{"n_layer": 10, "d_model": 512, "n_head": 8, "n_kv_head": 8, "head_dim": 64, "d_mlp": 1344, "vocab_size": 50257, "activation": "geglu", "norm": "rmsnorm", "norm_place": "pre", "norm_eps": 1e-05, "positions": "rope", "rope_base": 10000.0, "rope_fraction": 1.0, "qk_norm": true, "attn_scale": 0.183, "bias": "none", "tie_embeddings": false, "parallel_block": false, "extras": ["capped logits"], "init": "trunc", "init_std_qkv": 0.0336, "init_std_o": 0.00751, "init_std_up": 0.0336, "init_std_down": 0.00464, "optimizer": "muon", "lr": 0.017, "lr_mult_down": 1.5, "beta1": 0.9, "lr_head": 0.00873, "grad_clip": 1.0, "warmup_steps": 0, "schedule": "cos", "final_lr_fraction": 0.0, "batch_tokens": 131072, "seq_len": 512, "doc_mask": false, "train_tokens": 455100000, "steps": 3473, "dataset": "wikipedia_en"}
Each number is 200 + 30 x the weight over its row's rms, rounded and kept within 0 to 999. Layers, rows and columns count from 0. The size before them is the row's rms in percent of the matrix's.

# up: layer 3 MLP up, 1344x512, rms 0.0792, rows 1104-1138, columns 256-319
# down: layer 3 MLP down (transposed), 1344x512, rms 0.0447, rows 1104-1138, columns 256-319
# gate: layer 3 MLP gate, 1344x512, rms 0.0877, rows 1105-1139, columns 256-319
up1104,096,281,126,207,183,200,218,152,204,225,265,205,200,162,169,169,198,210,193,205,210,212,200,244,194,177,222,155,146,236,162,219,224,233,179,199,125,243,153,157,233,194,203,146,218,209,189,219,209,158,164,174,194,191,181,210,187,229,151,243,186,215,195,187,121
down1104,104,214,198,220,188,211,166,155,215,237,171,199,172,207,222,191,195,180,168,148,185,201,216,204,228,203,213,200,210,219,190,230,204,203,203,214,205,212,222,207,216,184,142,188,209,273,176,234,204,191,233,143,232,158,179,238,245,207,179,192,185,216,175,206,181
gate1105,102,183,164,169,254,170,225,219,159,236,240,182,164,192,196,219,163,209,178,237,208,178,231,185,185,172,181,209,196,281,207,175,217,190,172,274,173,191,181,141,231,182,125,182,180,165,217,245,160,218,225,236,224,218,191,192,211,184,192,187,227,159,217,211,211
up1105,109,221,166,215,157,195,188,207,197,172,252,248,231,185,249,187,137,173,209,239,174,146,252,176,219,207,236,239,237,245,193,181,211,206,198,239,223,187,207,146,186,216,196,169,168,196,201,245,237,216,195,189,236,226,195,168,177,193,197,148,222,215,222,231,186
down1105,105,164,194,193,170,153,167,192,161,172,192,160,202,206,205,181,217,197,300,230,188,191,181,192,190,191,206,264,232,174,169,209,236,189,162,172,193,145,213,235,202,203,210,205,213,231,174,233,221,216,146,200,187,201,165,180,227,226,229,216,167,188,245,207,217
gate1106,103,195,196,213,204,208,211,185,130,194,179,155,260,201,208,187,222,169,232,158,190,193,149,198,143,167,242,187,179,215,222,236,200,248,172,219,151,254,238,197,227,191,199,174,255,206,168,243,249,199,186,199,189,183,221,233,206,219,191,237,215,217,196,191,163
up1106,096,243,163,158,203,181,217,214,168,201,224,247,208,213,190,216,203,210,207,184,202,221,278,196,230,235,228,178,175,211,204,231,222,220,209,204,226,205,208,172,154,201,188,205,187,203,184,205,237,191,222,196,192,104,178,200,147,167,227,218,188,210,206,202,226
down1106,108,200,224,176,253,160,211,180,170,195,199,191,198,206,228,240,219,215,221,218,193,248,161,108,178,140,194,205,158,255,215,225,213,195,202,200,193,193,184,200,252,170,215,215,244,184,228,145,198,209,201,148,227,190,196,206,249,174,225,179,185,169,166,178,136
gate1107,107,247,208,231,204,241,223,198,218,233,223,222,161,205,201,222,230,289,220,159,185,178,196,204,171,160,215,194,162,226,148,188,199,125,216,180,233,211,219,147,226,188,256,198,173,199,242,162,204,245,201,221,181,181,213,217,205,201,129,168,176,203,192,195,203
up1107,118,160,171,186,198,159,226,160,227,164,209,201,171,189,175,195,167,144,155,248,235,185,147,194,215,218,209,203,227,227,213,212,185,182,195,196,195,203,156,154,178,207,211,197,185,189,206,210,228,171,159,170,200,188,124,219,211,204,193,228,251,177,132,199,204
down1107,111,211,183,197,178,203,233,204,230,199,164,237,123,209,220,188,156,187,223,192,255,187,262,208,230,205,192,217,201,250,220,199,196,222,157,163,227,220,162,165,171,278,222,227,268,232,179,145,224,255,144,177,246,186,247,150,191,210,170,224,182,251,132,216,202
gate1108,088,197,201,193,169,163,172,168,157,250,214,200,210,214,232,236,164,214,176,170,179,250,188,170,229,227,205,175,195,250,221,220,248,274,209,228,214,153,225,272,261,219,220,245,210,237,236,218,172,213,172,201,223,248,191,178,213,165,202,234,171,189,176,151,119
up1108,090,192,184,229,234,204,239,243,258,255,202,213,189,183,175,178,242,208,185,174,185,190,154,205,204,182,172,236,206,229,234,134,213,167,224,199,194,196,215,179,148,213,170,224,223,142,179,234,243,219,237,164,198,194,150,192,256,212,173,209,216,268,156,168,244
down1108,090,214,279,195,218,205,229,268,156,205,217,191,124,211,196,209,190,252,258,247,178,247,193,189,219,222,210,206,208,166,264,234,189,210,214,182,183,192,209,248,198,214,178,189,150,206,198,242,154,192,197,196,202,229,256,196,188,192,184,191,218,196,221,219,241
gate1109,103,209,134,227,170,199,203,171,225,155,206,168,198,224,183,200,244,185,153,272,208,169,174,215,160,194,229,221,174,238,227,214,201,230,229,229,202,206,211,197,200,185,216,190,252,176,251,251,252,175,230,200,221,234,215,172,152,223,223,217,185,178,180,154,167
up1109,106,152,232,192,170,227,205,190,170,180,233,185,170,194,203,228,234,131,162,191,201,222,211,189,211,207,200,202,225,195,187,221,262,232,179,181,271,193,199,214,170,182,252,204,159,224,167,196,236,215,164,191,205,226,222,217,208,208,196,162,167,212,230,244,143
down1109,102,240,222,152,218,151,152,189,193,179,232,186,226,205,221,215,233,235,203,178,203,216,212,202,230,157,200,232,251,219,192,232,170,170,213,257,171,237,198,169,207,215,214,238,171,201,170,209,164,257,229,236,205,158,190,197,210,196,206,210,191,188,243,207,173
gate1110,125,187,198,203,160,204,166,215,213,183,175,175,213,211,144,168,209,239,241,210,190,157,169,210,193,224,143,192,126,241,175,222,232,216,223,258,175,217,211,257,184,206,161,243,206,188,139,217,219,228,184,178,139,212,193,247,190,171,169,259,213,170,206,211,196
up1110,135,194,224,191,191,182,216,151,166,182,179,221,203,196,221,161,199,172,190,197,187,246,222,232,202,186,267,189,243,193,236,162,197,202,159,141,225,229,197,189,206,212,204,168,171,193,227,181,178,204,207,180,217,161,183,202,191,221,232,188,247,250,209,152,191
down1110,075,199,176,197,192,178,202,217,233,212,195,167,203,217,181,226,211,229,224,230,198,143,171,168,195,224,158,215,169,208,197,214,251,216,250,265,222,224,200,228,177,196,190,239,175,182,170,231,198,180,192,194,152,221,241,251,216,195,132,213,175,184,205,229,181
gate1111,100,104,166,169,180,180,189,229,222,202,227,177,151,149,203,225,210,222,242,233,192,173,204,222,121,261,194,218,234,200,285,120,222,210,245,218,202,186,231,196,211,155,216,167,185,201,222,212,272,170,184,229,226,265,186,219,192,187,231,223,212,171,205,211,183
up1111,092,174,198,95,205,212,196,232,204,216,218,217,185,213,208,253,217,174,216,226,238,239,241,230,242,217,202,139,190,188,206,195,165,229,167,201,195,238,181,257,224,198,190,219,195,298,149,263,142,192,185,201,192,200,211,238,175,257,197,197,237,245,163,187,162
down1111,095,223,205,226,152,194,157,191,237,179,194,226,182,204,158,208,179,197,211,189,206,185,146,217,168,136,164,163,216,243,274,194,184,246,147,215,206,182,180,191,176,253,182,135,223,202,210,246,235,164,205,248,189,178,182,207,175,210,225,207,208,191,165,235,215
gate1112,086,231,218,208,170,195,230,237,195,203,224,176,228,155,156,169,209,244,189,229,207,239,189,175,232,217,182,243,210,233,191,189,261,181,251,234,174,274,222,166,221,134,231,229,227,243,226,190,207,192,188,212,175,154,225,220,203,192,172,190,169,228,225,163,174
up1112,088,165,210,202,183,237,184,201,153,210,211,211,220,216,231,196,197,178,220,203,211,180,171,259,215,150,224,227,184,215,259,215,171,247,154,157,210,169,200,160,213,269,205,197,159,140,210,209,230,234,219,196,190,224,193,251,241,184,191,180,190,184,238,219,231
down1112,092,210,213,168,239,226,170,219,190,205,224,176,210,182,212,187,209,229,207,228,255,177,209,179,243,189,135,211,201,186,225,237,244,235,220,174,207,224,167,258,178,210,189,142,202,211,218,192,175,214,198,168,136,183,209,172,206,204,221,227,155,197,193,195,159
gate1113,103,161,186,190,203,187,148,209,218,185,196,206,215,194,183,200,208,170,232,248,153,256,224,279,217,261,200,180,145,205,176,129,224,169,265,223,185,233,169,206,217,164,202,141,187,181,213,166,126,212,240,215,172,206,220,203,163,178,202,184,196,174,217,182,195
up1113,107,173,156,198,157,155,200,170,183,230,201,227,175,174,169,235,207,211,189,191,194,241,234,214,231,225,208,138,215,131,238,198,200,214,199,212,191,201,235,196,157,169,194,195,184,188,229,167,160,231,169,188,198,199,152,177,226,207,205,145,200,204,219,193,229
down1113,113,182,196,228,207,182,253,196,182,263,186,218,206,152,149,189,207,185,231,214,214,227,142,171,161,226,156,167,220,186,237,221,182,194,167,203,147,185,162,204,194,185,173,191,180,255,206,183,141,215,124,226,209,210,228,220,186,231,195,206,127,211,205,215,241
gate1114,094,174,205,200,146,174,219,194,218,189,228,193,236,182,203,152,198,179,208,185,190,121,199,171,212,261,223,230,185,215,209,237,165,217,194,235,174,173,232,153,270,208,165,175,167,256,207,171,175,163,196,179,202,160,181,105,140,153,212,156,153,177,171,202,254
up1114,084,177,208,197,152,194,216,220,179,238,230,168,193,258,210,174,178,162,275,247,191,161,207,176,219,230,216,210,212,193,134,218,241,237,214,179,189,168,218,186,212,235,224,157,148,222,215,189,215,186,189,203,223,167,194,173,186,187,199,191,161,157,170,201,188
down1114,103,234,185,166,240,207,225,207,200,173,166,191,182,168,189,212,235,188,223,226,222,211,220,222,180,236,239,164,250,177,244,239,211,184,187,190,220,224,224,258,236,228,234,177,180,176,191,163,175,222,211,188,201,253,193,190,214,149,176,131,253,226,110,183,183
gate1115,106,195,163,202,241,185,171,201,224,231,224,198,219,213,216,223,185,217,167,128,201,170,261,207,180,163,194,213,243,178,196,215,203,187,194,198,200,236,209,186,162,154,224,222,200,199,139,234,199,185,190,181,218,203,186,242,192,145,207,226,217,155,205,230,230
up1115,109,205,194,212,201,208,182,196,178,193,209,129,213,205,225,184,215,181,185,181,172,245,175,160,158,225,203,256,213,241,234,164,235,197,206,183,152,172,224,208,189,213,170,194,219,187,193,215,166,171,194,269,161,223,153,245,161,181,227,187,168,254,218,191,226
down1115,100,169,202,252,196,186,258,209,169,190,221,217,219,134,203,161,202,196,188,124,157,221,175,232,217,173,200,217,215,202,212,197,229,149,170,301,173,204,261,211,230,186,173,200,218,186,245,204,188,183,169,206,244,191,222,175,189,192,189,194,204,228,203,208,185
gate1116,097,179,210,206,241,175,177,226,276,206,232,273,266,198,188,216,244,227,195,169,155,168,178,150,247,213,244,210,207,188,206,190,219,183,154,163,241,187,220,247,245,192,214,233,213,160,212,234,217,179,240,199,175,192,190,256,197,150,129,186,250,246,178,95,181
up1116,098,233,161,231,235,198,259,223,187,165,266,169,180,192,177,167,250,218,209,168,189,171,225,210,209,181,179,158,163,241,150,261,239,254,200,213,154,210,230,180,199,178,204,190,190,191,211,188,232,159,217,246,237,189,189,159,213,210,124,224,190,214,155,194,176
down1116,097,157,169,174,208,179,192,191,150,246,157,225,200,199,208,150,197,174,156,231,170,247,179,156,221,136,159,182,219,218,303,170,181,184,207,223,188,232,145,177,193,232,192,206,199,220,191,248,189,231,195,221,219,257,181,162,217,253,158,227,199,177,227,227,156
gate1117,101,206,218,192,225,179,222,237,178,204,188,220,199,191,227,176,194,146,202,257,156,158,198,177,170,293,185,199,221,272,224,208,181,194,220,206,166,184,220,205,218,177,212,239,178,240,184,218,176,195,198,223,200,204,212,210,193,224,205,242,203,208,217,206,233
up1117,099,207,155,176,148,186,173,139,280,217,275,241,218,173,190,194,173,183,162,185,194,193,198,202,167,214,162,213,146,279,237,174,193,221,164,203,176,260,150,217,198,221,195,214,212,144,228,234,203,182,147,209,185,221,167,187,211,170,192,251,222,210,163,134,156
down1117,090,224,214,232,148,177,211,225,212,242,172,160,183,235,182,153,277,211,215,194,175,216,233,223,235,217,208,229,201,198,209,213,193,176,188,211,187,188,155,229,247,170,141,234,230,193,179,208,205,176,245,226,256,190,209,221,271,170,246,230,258,248,187,268,207
gate1118,096,225,209,210,154,158,198,169,149,285,277,178,183,200,188,160,198,207,192,185,219,211,180,190,202,269,152,169,155,159,186,223,215,202,232,201,209,178,221,225,242,202,164,163,221,163,209,232,211,205,139,231,203,188,216,222,191,225,235,208,215,151,250,218,157
up1118,097,209,194,189,156,173,207,177,169,224,202,218,222,226,176,196,195,235,180,227,173,158,177,187,185,227,165,129,148,215,207,262,222,258,192,192,176,196,185,179,211,201,200,189,184,189,184,210,212,198,200,230,180,224,184,179,144,186,151,211,190,260,217,275,191
down1118,095,172,151,177,191,238,208,201,162,242,163,184,217,165,266,184,228,207,182,243,181,237,183,155,201,209,183,210,207,239,190,176,210,179,239,231,214,194,205,234,220,200,166,183,218,219,225,178,237,236,167,216,154,161,215,191,216,221,216,148,176,195,234,188,219
gate1119,103,172,253,165,214,216,193,224,167,184,223,174,155,198,220,237,180,164,223,198,224,194,197,185,236,157,209,238,220,193,143,199,161,249,200,173,186,197,155,159,171,190,207,261,215,203,173,178,219,174,161,185,224,189,205,204,227,151,179,156,195,182,237,188,189
up1119,103,230,280,191,199,175,206,251,203,177,141,177,198,180,189,142,222,194,221,164,192,209,222,215,157,164,200,229,206,253,159,186,170,181,244,159,217,190,172,216,183,238,200,205,186,153,195,189,226,156,134,184,236,170,163,216,190,140,197,206,250,177,159,127,170
down1119,102,230,138,206,200,187,180,256,216,185,196,221,208,227,255,165,153,214,190,225,199,230,190,209,215,203,171,192,188,216,233,219,193,167,214,214,169,178,198,249,123,254,216,210,184,212,178,200,231,225,154,187,186,219,141,180,191,189,208,250,198,211,171,192,185
gate1120,098,225,167,233,173,194,187,285,202,169,220,193,233,173,209,199,177,215,190,217,147,157,259,214,203,217,183,158,133,142,196,140,192,172,236,247,172,232,196,202,186,181,193,169,203,186,212,159,196,194,260,184,156,214,166,182,183,209,155,239,236,171,259,161,226
up1120,106,207,216,195,167,227,239,213,228,211,173,166,193,159,201,194,277,167,153,215,186,249,187,236,158,204,230,172,201,171,191,265,168,176,157,216,199,197,226,188,186,200,198,192,215,244,195,219,202,157,222,193,196,134,144,173,180,233,133,204,209,207,177,175,130
down1120,102,175,214,156,204,218,182,151,233,225,155,231,210,225,174,181,176,174,158,217,242,218,206,220,209,236,156,241,252,156,138,198,154,234,141,188,196,198,263,195,239,176,194,230,200,153,228,238,226,229,177,226,216,156,247,243,208,182,260,153,105,201,164,199,232
gate1121,097,233,219,227,188,215,218,238,196,168,146,213,171,188,179,218,216,194,200,285,264,230,233,201,235,263,204,226,188,146,132,209,213,236,229,190,239,238,245,221,196,208,172,238,232,274,173,155,267,203,191,231,227,194,181,173,165,169,207,231,199,218,221,187,216
up1121,094,183,167,190,230,208,171,213,159,161,236,192,222,220,186,222,221,160,224,185,275,232,209,199,242,187,275,209,214,196,181,207,231,209,211,215,234,227,214,233,153,211,164,201,221,242,163,233,161,233,148,178,191,211,173,160,174,191,180,167,189,248,188,187,210
down1121,104,233,235,239,114,215,234,207,148,271,236,211,134,206,182,188,177,199,183,221,149,176,131,194,194,190,157,235,172,214,217,194,206,239,257,191,152,239,232,282,174,194,221,220,191,220,208,200,197,196,190,208,214,200,194,193,215,116,192,208,194,204,193,159,176
gate1122,111,221,178,148,199,197,208,163,216,253,173,138,182,238,174,212,260,201,223,197,191,206,169,168,169,253,233,216,124,211,211,189,207,189,198,240,256,185,178,159,256,202,170,201,203,170,197,218,227,190,210,146,204,177,222,180,189,156,169,192,194,209,195,208,202
up1122,108,200,200,216,265,213,214,199,213,212,168,152,203,224,228,162,221,177,181,191,113,213,193,207,160,158,202,241,170,253,218,182,250,152,145,190,188,173,203,226,178,184,166,175,243,214,202,230,150,213,281,190,195,209,153,232,220,226,198,220,188,204,203,148,196
down1122,104,157,204,201,200,241,162,156,179,205,243,188,245,218,230,221,161,174,202,198,220,170,184,242,233,211,167,187,268,199,169,221,167,219,225,164,228,202,215,250,200,181,169,200,173,195,238,204,190,199,202,175,212,199,161,170,178,189,181,182,253,177,210,193,190
gate1123,121,224,215,191,222,210,194,206,240,230,236,84,168,185,232,192,192,175,194,198,214,218,182,218,270,206,196,264,213,173,164,182,226,201,205,206,209,219,217,238,247,235,183,188,182,186,200,213,162,201,191,195,213,205,235,222,208,221,215,213,250,242,204,189,191
up1123,124,190,186,211,253,218,191,206,172,165,214,283,198,204,201,186,183,250,215,157,160,159,192,217,183,221,243,115,169,212,182,206,227,152,265,205,145,156,184,196,158,200,208,235,241,281,229,226,198,204,210,202,186,197,222,208,244,247,168,221,141,225,214,233,183
down1123,131,190,219,146,173,165,199,182,160,213,195,193,211,215,181,213,262,176,217,228,226,182,227,162,233,208,157,218,220,179,176,210,113,211,184,157,247,162,208,192,183,175,188,146,226,185,203,218,202,160,212,209,205,178,146,244,207,180,233,216,218,177,149,215,250
gate1124,109,243,287,156,203,169,201,223,160,252,202,263,219,167,189,225,227,216,203,201,201,208,204,218,178,119,177,216,203,159,187,215,174,156,182,204,231,274,209,160,245,208,194,201,167,165,205,169,184,179,210,195,215,168,217,190,217,151,164,276,167,202,216,175,183
up1124,119,204,218,211,193,220,212,199,178,229,168,246,217,182,173,170,230,249,212,245,259,213,210,298,187,146,235,235,214,245,207,235,174,203,200,158,213,192,194,187,173,177,188,206,138,168,223,223,204,172,213,236,176,159,230,230,243,190,164,149,256,212,179,181,164
down1124,112,140,270,210,229,172,170,190,268,244,221,201,200,222,158,184,223,149,234,218,206,166,201,198,228,197,204,239,217,205,198,185,234,180,172,175,224,187,182,157,146,143,136,216,228,177,204,184,277,219,251,194,209,248,243,234,196,252,198,221,195,220,207,235,285
gate1125,113,181,191,186,235,152,187,245,204,203,194,233,200,172,209,216,200,196,214,203,208,247,251,246,204,184,139,234,246,223,200,181,230,166,222,171,231,200,197,189,163,215,169,96,249,178,195,209,238,186,188,200,157,160,191,199,214,201,186,172,189,190,215,188,185
up1125,109,201,178,229,247,216,218,203,181,223,167,215,180,112,218,200,216,226,219,178,197,211,225,164,228,170,202,209,196,226,189,150,200,215,174,189,188,231,205,192,216,181,230,172,239,206,199,175,245,212,161,169,206,194,189,190,197,192,185,236,196,237,169,171,206
down1125,101,217,197,199,156,188,249,210,144,197,185,190,226,190,189,195,256,164,177,250,213,215,213,199,146,218,222,145,179,194,186,232,162,167,147,220,250,178,141,202,155,257,203,191,249,154,184,178,215,231,178,219,196,188,158,197,188,197,197,210,173,229,197,222,230
gate1126,124,187,146,187,179,231,149,253,173,176,155,208,251,218,219,159,183,180,112,213,235,179,270,205,179,204,169,240,195,229,190,183,196,224,245,236,232,153,212,226,241,187,147,218,189,242,219,208,218,245,237,231,154,229,240,223,206,176,170,149,194,184,231,176,184
up1126,116,207,257,246,179,156,197,188,178,215,128,153,200,159,162,202,196,185,198,201,215,243,194,176,244,160,193,223,157,188,175,153,167,269,168,195,165,168,150,171,171,221,223,228,187,187,137,239,235,166,176,124,219,192,207,280,219,195,273,191,233,204,213,162,228
down1126,112,186,186,206,199,208,208,176,142,196,207,193,285,208,202,232,177,219,189,243,176,231,164,168,204,213,236,165,196,209,178,220,170,200,137,183,207,223,189,244,147,226,205,179,149,227,166,189,260,239,163,160,189,203,224,152,178,232,191,169,233,241,204,162,202
gate1127,099,186,237,207,182,255,231,222,225,230,221,210,234,185,251,127,252,190,254,238,214,189,220,233,204,221,176,175,159,155,155,282,204,213,210,178,174,168,202,170,195,169,298,183,237,218,199,158,191,149,170,197,217,218,267,210,116,219,191,227,240,208,215,170,147
up1127,097,235,241,219,198,216,189,145,274,198,200,260,214,184,198,200,194,145,190,239,173,236,210,145,236,181,211,225,253,223,225,174,126,207,196,167,264,188,199,173,189,193,231,170,193,182,177,203,208,215,203,178,233,147,207,156,195,214,196,204,183,188,188,221,208
down1127,095,192,148,271,233,194,219,211,187,197,197,199,176,239,212,200,212,165,197,158,258,126,171,178,175,262,215,227,191,131,195,195,161,201,205,251,228,243,269,138,229,172,189,230,240,181,202,259,190,196,217,187,223,190,186,237,172,236,191,206,249,207,159,211,199
gate1128,107,151,263,229,204,168,222,227,227,217,163,144,238,225,211,185,155,171,172,182,215,201,224,254,226,151,215,204,224,209,175,213,188,159,206,240,124,183,215,194,201,206,182,194,182,220,220,227,169,182,184,169,231,191,185,185,190,177,176,187,175,214,190,220,236
up1128,107,210,269,179,200,226,224,229,183,294,171,205,217,181,235,187,185,224,149,173,199,207,162,193,220,264,158,194,206,183,192,164,169,245,162,146,206,214,208,220,184,157,243,168,257,166,194,224,187,240,223,222,149,206,290,147,155,160,210,201,232,173,170,216,182
down1128,095,185,176,229,205,233,206,164,214,226,199,178,195,171,214,140,204,184,251,197,215,203,190,148,224,169,212,208,198,196,260,224,150,279,205,221,218,142,218,210,176,184,177,195,212,195,251,220,186,177,222,194,206,198,125,211,250,162,184,225,213,187,187,188,170
gate1129,085,191,210,240,154,258,177,189,167,224,148,187,215,232,221,171,180,185,195,158,288,171,237,193,203,178,226,190,208,162,217,213,173,139,149,270,156,151,183,188,207,207,127,240,202,231,228,239,216,226,212,184,182,164,218,220,137,189,181,187,224,146,217,210,199
up1129,087,210,189,291,201,198,154,202,159,228,165,217,222,248,145,244,234,219,183,186,247,189,261,237,232,210,232,211,163,127,180,189,187,196,188,196,188,149,242,203,167,204,204,186,191,192,244,175,182,248,224,267,204,238,192,172,239,220,219,213,173,131,198,179,210
down1129,089,193,201,172,151,258,142,194,169,225,224,240,224,168,157,239,125,190,162,172,211,203,219,188,190,162,189,232,170,186,224,207,239,225,180,189,224,155,211,189,182,177,165,238,187,195,215,163,169,183,234,191,171,148,240,224,161,216,194,205,174,243,209,203,225
gate1130,090,216,184,170,197,193,192,250,206,207,161,125,224,184,183,178,213,220,206,238,173,174,210,230,213,200,165,223,136,210,189,191,217,233,203,184,230,221,153,139,166,191,212,223,153,238,181,223,173,255,172,237,242,175,223,159,150,237,190,258,203,185,209,212,172
up1130,096,175,249,137,183,218,188,179,206,218,216,203,165,216,205,213,193,198,183,177,207,250,200,187,239,189,224,266,226,180,174,220,279,199,194,273,198,220,271,212,218,194,236,218,159,181,187,206,207,172,162,215,185,202,226,198,167,190,205,237,163,227,206,222,227
down1130,091,176,166,227,199,180,202,210,220,238,243,174,208,230,215,147,224,254,242,180,224,163,179,270,217,200,220,234,151,225,242,249,254,196,225,165,185,194,229,172,188,204,217,165,219,216,162,219,180,213,199,171,228,206,155,188,199,228,217,220,156,209,216,172,183
gate1131,114,219,241,170,177,181,194,203,191,219,188,270,212,195,178,225,183,256,195,246,191,170,221,182,178,220,170,201,173,210,145,190,247,203,218,262,211,203,227,180,186,229,212,164,153,173,163,182,188,206,153,174,223,209,154,145,179,220,215,144,206,244,281,214,174
up1131,097,193,196,218,218,196,291,252,169,206,212,211,216,205,173,239,178,188,183,211,239,201,206,203,184,186,156,200,241,203,208,229,251,255,207,226,248,179,229,227,226,202,233,206,168,190,229,210,178,196,172,190,254,208,195,141,224,212,190,157,253,215,169,137,175
down1131,108,204,158,226,199,196,179,167,196,162,195,227,113,164,167,188,179,177,216,203,144,181,200,226,158,206,200,236,175,174,194,230,230,195,207,214,203,207,177,195,206,207,173,191,262,211,199,225,185,197,235,261,226,213,187,182,230,214,195,198,189,214,164,218,207
gate1132,094,191,226,235,167,176,249,187,262,214,162,193,177,160,230,195,146,196,181,201,215,213,152,179,225,176,228,232,151,202,187,172,222,177,206,250,204,211,171,227,222,183,182,254,169,265,160,234,142,246,202,167,175,187,168,238,214,221,172,174,204,206,162,134,212
up1132,094,221,193,188,250,205,162,251,202,215,195,207,183,185,204,151,221,224,158,245,203,209,158,191,170,251,276,205,271,162,144,216,171,204,198,195,191,199,232,180,184,257,219,120,171,181,238,220,246,187,194,190,209,207,240,175,171,198,170,273,165,188,189,148,197
down1132,099,208,170,145,190,162,226,240,168,234,217,186,219,164,147,188,217,169,226,191,215,157,203,232,211,221,215,152,201,139,210,193,225,208,222,134,236,201,161,198,227,155,209,225,155,162,224,197,189,206,213,202,226,225,206,202,237,188,207,235,196,199,251,158,212
gate1133,104,205,183,274,181,198,201,239,195,264,211,223,194,171,198,226,240,175,163,230,228,182,190,184,247,194,215,111,196,234,265,201,229,217,224,247,146,207,218,212,200,171,172,200,244,211,235,146,247,241,238,145,230,220,213,194,205,180,111,168,147,172,193,206,273
up1133,095,199,171,196,172,178,158,217,207,214,210,217,196,205,258,212,206,158,156,146,199,217,206,198,162,220,193,208,209,176,190,169,223,181,177,204,147,188,223,258,159,225,181,118,175,187,213,206,184,200,221,204,183,201,181,200,184,234,189,176,241,211,184,217,202
down1133,096,178,162,205,195,223,215,211,200,201,190,212,234,221,156,195,157,185,144,229,241,195,169,241,204,255,176,192,196,196,199,254,227,169,191,164,146,187,248,173,148,217,200,209,193,198,193,144,296,256,201,246,184,179,245,230,195,171,206,248,179,209,234,234,209
gate1134,112,199,172,166,233,166,228,177,210,195,126,241,192,193,169,210,209,198,211,155,256,182,153,165,243,228,171,207,156,206,242,209,216,245,204,260,200,204,181,249,208,186,172,228,222,209,221,198,240,199,183,179,191,215,205,140,184,200,210,200,222,200,232,207,196
up1134,101,172,195,153,224,174,198,164,221,190,205,144,192,190,184,228,233,156,165,164,199,235,168,198,218,215,151,201,139,200,154,167,185,193,145,199,243,200,200,235,209,244,182,213,243,245,195,217,219,174,165,155,183,145,157,189,172,201,250,180,147,213,207,270,209
down1134,111,235,222,234,169,218,221,177,164,218,191,193,226,196,248,166,211,200,155,230,186,208,214,206,172,146,219,186,234,222,160,204,197,155,167,175,210,154,236,189,188,177,231,188,130,193,178,195,173,206,199,252,189,152,258,202,257,234,256,134,176,214,155,248,269
gate1135,095,191,200,176,199,226,166,199,176,201,254,188,193,212,189,225,231,194,186,229,197,238,201,197,188,219,209,274,129,175,189,142,182,159,141,187,194,244,198,211,233,230,149,162,217,257,269,207,209,159,225,215,215,181,193,238,165,188,114,170,155,160,190,230,207
up1135,097,235,197,239,170,174,217,179,191,199,163,187,176,220,173,197,153,176,206,179,138,209,182,230,180,219,153,149,277,145,184,158,242,192,185,180,159,192,209,215,231,266,238,176,230,134,204,212,196,216,188,216,232,208,222,200,201,213,210,277,200,140,198,198,155
down1135,101,213,210,250,164,206,214,175,257,190,155,252,226,226,149,205,210,185,207,213,189,183,212,222,231,215,175,139,226,189,220,222,238,203,172,162,111,207,225,226,214,229,212,235,260,142,147,225,208,179,176,140,201,270,204,200,151,240,194,193,213,220,218,192,252
gate1136,097,152,217,176,140,248,226,212,164,241,181,184,166,199,171,169,262,168,159,185,217,231,205,264,223,238,157,204,253,210,231,213,235,246,187,223,226,215,163,222,186,162,208,145,168,215,211,179,209,204,215,243,220,184,177,255,224,173,167,191,190,198,194,182,234
up1136,106,159,228,205,154,226,192,162,176,198,185,211,151,168,130,158,195,171,145,162,185,197,226,197,230,250,207,180,174,186,185,144,220,211,204,192,237,213,162,222,194,195,243,139,186,221,163,216,212,231,210,151,192,183,159,216,167,165,178,233,189,181,222,189,173
down1136,101,162,152,208,179,189,202,171,234,223,207,151,233,204,155,172,213,208,209,206,260,156,232,170,158,190,156,182,174,218,183,172,237,189,165,250,189,233,181,205,230,190,167,191,214,198,200,218,183,153,225,177,244,220,168,219,228,173,144,175,235,182,174,215,208
gate1137,100,188,231,209,232,194,181,208,236,183,199,236,213,195,232,169,236,218,141,224,194,202,254,272,214,194,171,234,186,189,215,228,262,204,169,170,221,150,196,254,222,234,195,227,232,167,190,264,201,163,134,184,188,266,219,204,205,176,182,223,247,171,210,186,207
up1137,095,283,202,219,201,240,212,184,128,169,188,140,230,229,244,233,179,175,182,231,207,221,196,192,203,185,216,168,129,216,185,210,209,273,169,203,218,197,216,234,222,185,201,185,198,160,215,193,223,201,221,198,178,242,246,257,153,211,218,202,182,169,189,292,149
down1137,100,215,219,205,166,224,244,247,209,212,231,237,164,237,200,188,213,147,196,191,176,212,195,149,245,204,228,174,239,243,207,178,209,187,209,187,195,224,184,212,216,212,186,212,145,186,241,185,192,251,232,205,160,201,195,210,237,238,233,211,204,256,179,205,222
gate1138,111,214,214,164,191,250,189,205,198,185,147,209,201,169,222,185,151,208,228,207,194,230,163,227,213,194,223,190,222,207,207,187,273,193,155,187,249,190,234,149,275,202,230,236,202,188,173,198,182,207,191,278,156,167,181,200,189,185,201,170,214,167,212,167,193
up1138,107,211,222,241,180,171,176,177,204,241,169,204,175,164,192,193,233,217,202,172,243,217,221,217,187,199,217,229,187,219,223,195,169,206,246,132,149,198,198,207,204,174,186,195,209,191,224,212,261,209,144,173,170,209,122,176,215,225,207,208,239,224,220,218,185
down1138,116,166,217,206,191,258,206,176,224,214,165,144,218,219,200,224,165,165,217,200,167,212,252,216,192,198,162,161,195,214,236,219,148,227,221,257,165,171,181,165,214,175,165,160,183,229,149,203,200,139,132,196,239,138,175,212,132,159,194,150,184,249,200,185,204
gate1139,104,148,233,270,170,229,215,176,186,193,209,191,178,168,220,144,205,213,213,168,221,208,173,217,153,210,244,198,200,186,180,193,169,225,164,179,197,231,225,176,258,222,168,187,163,205,212,229,178,213,223,226,238,221,164,201,171,184,207,225,150,205,184,225,244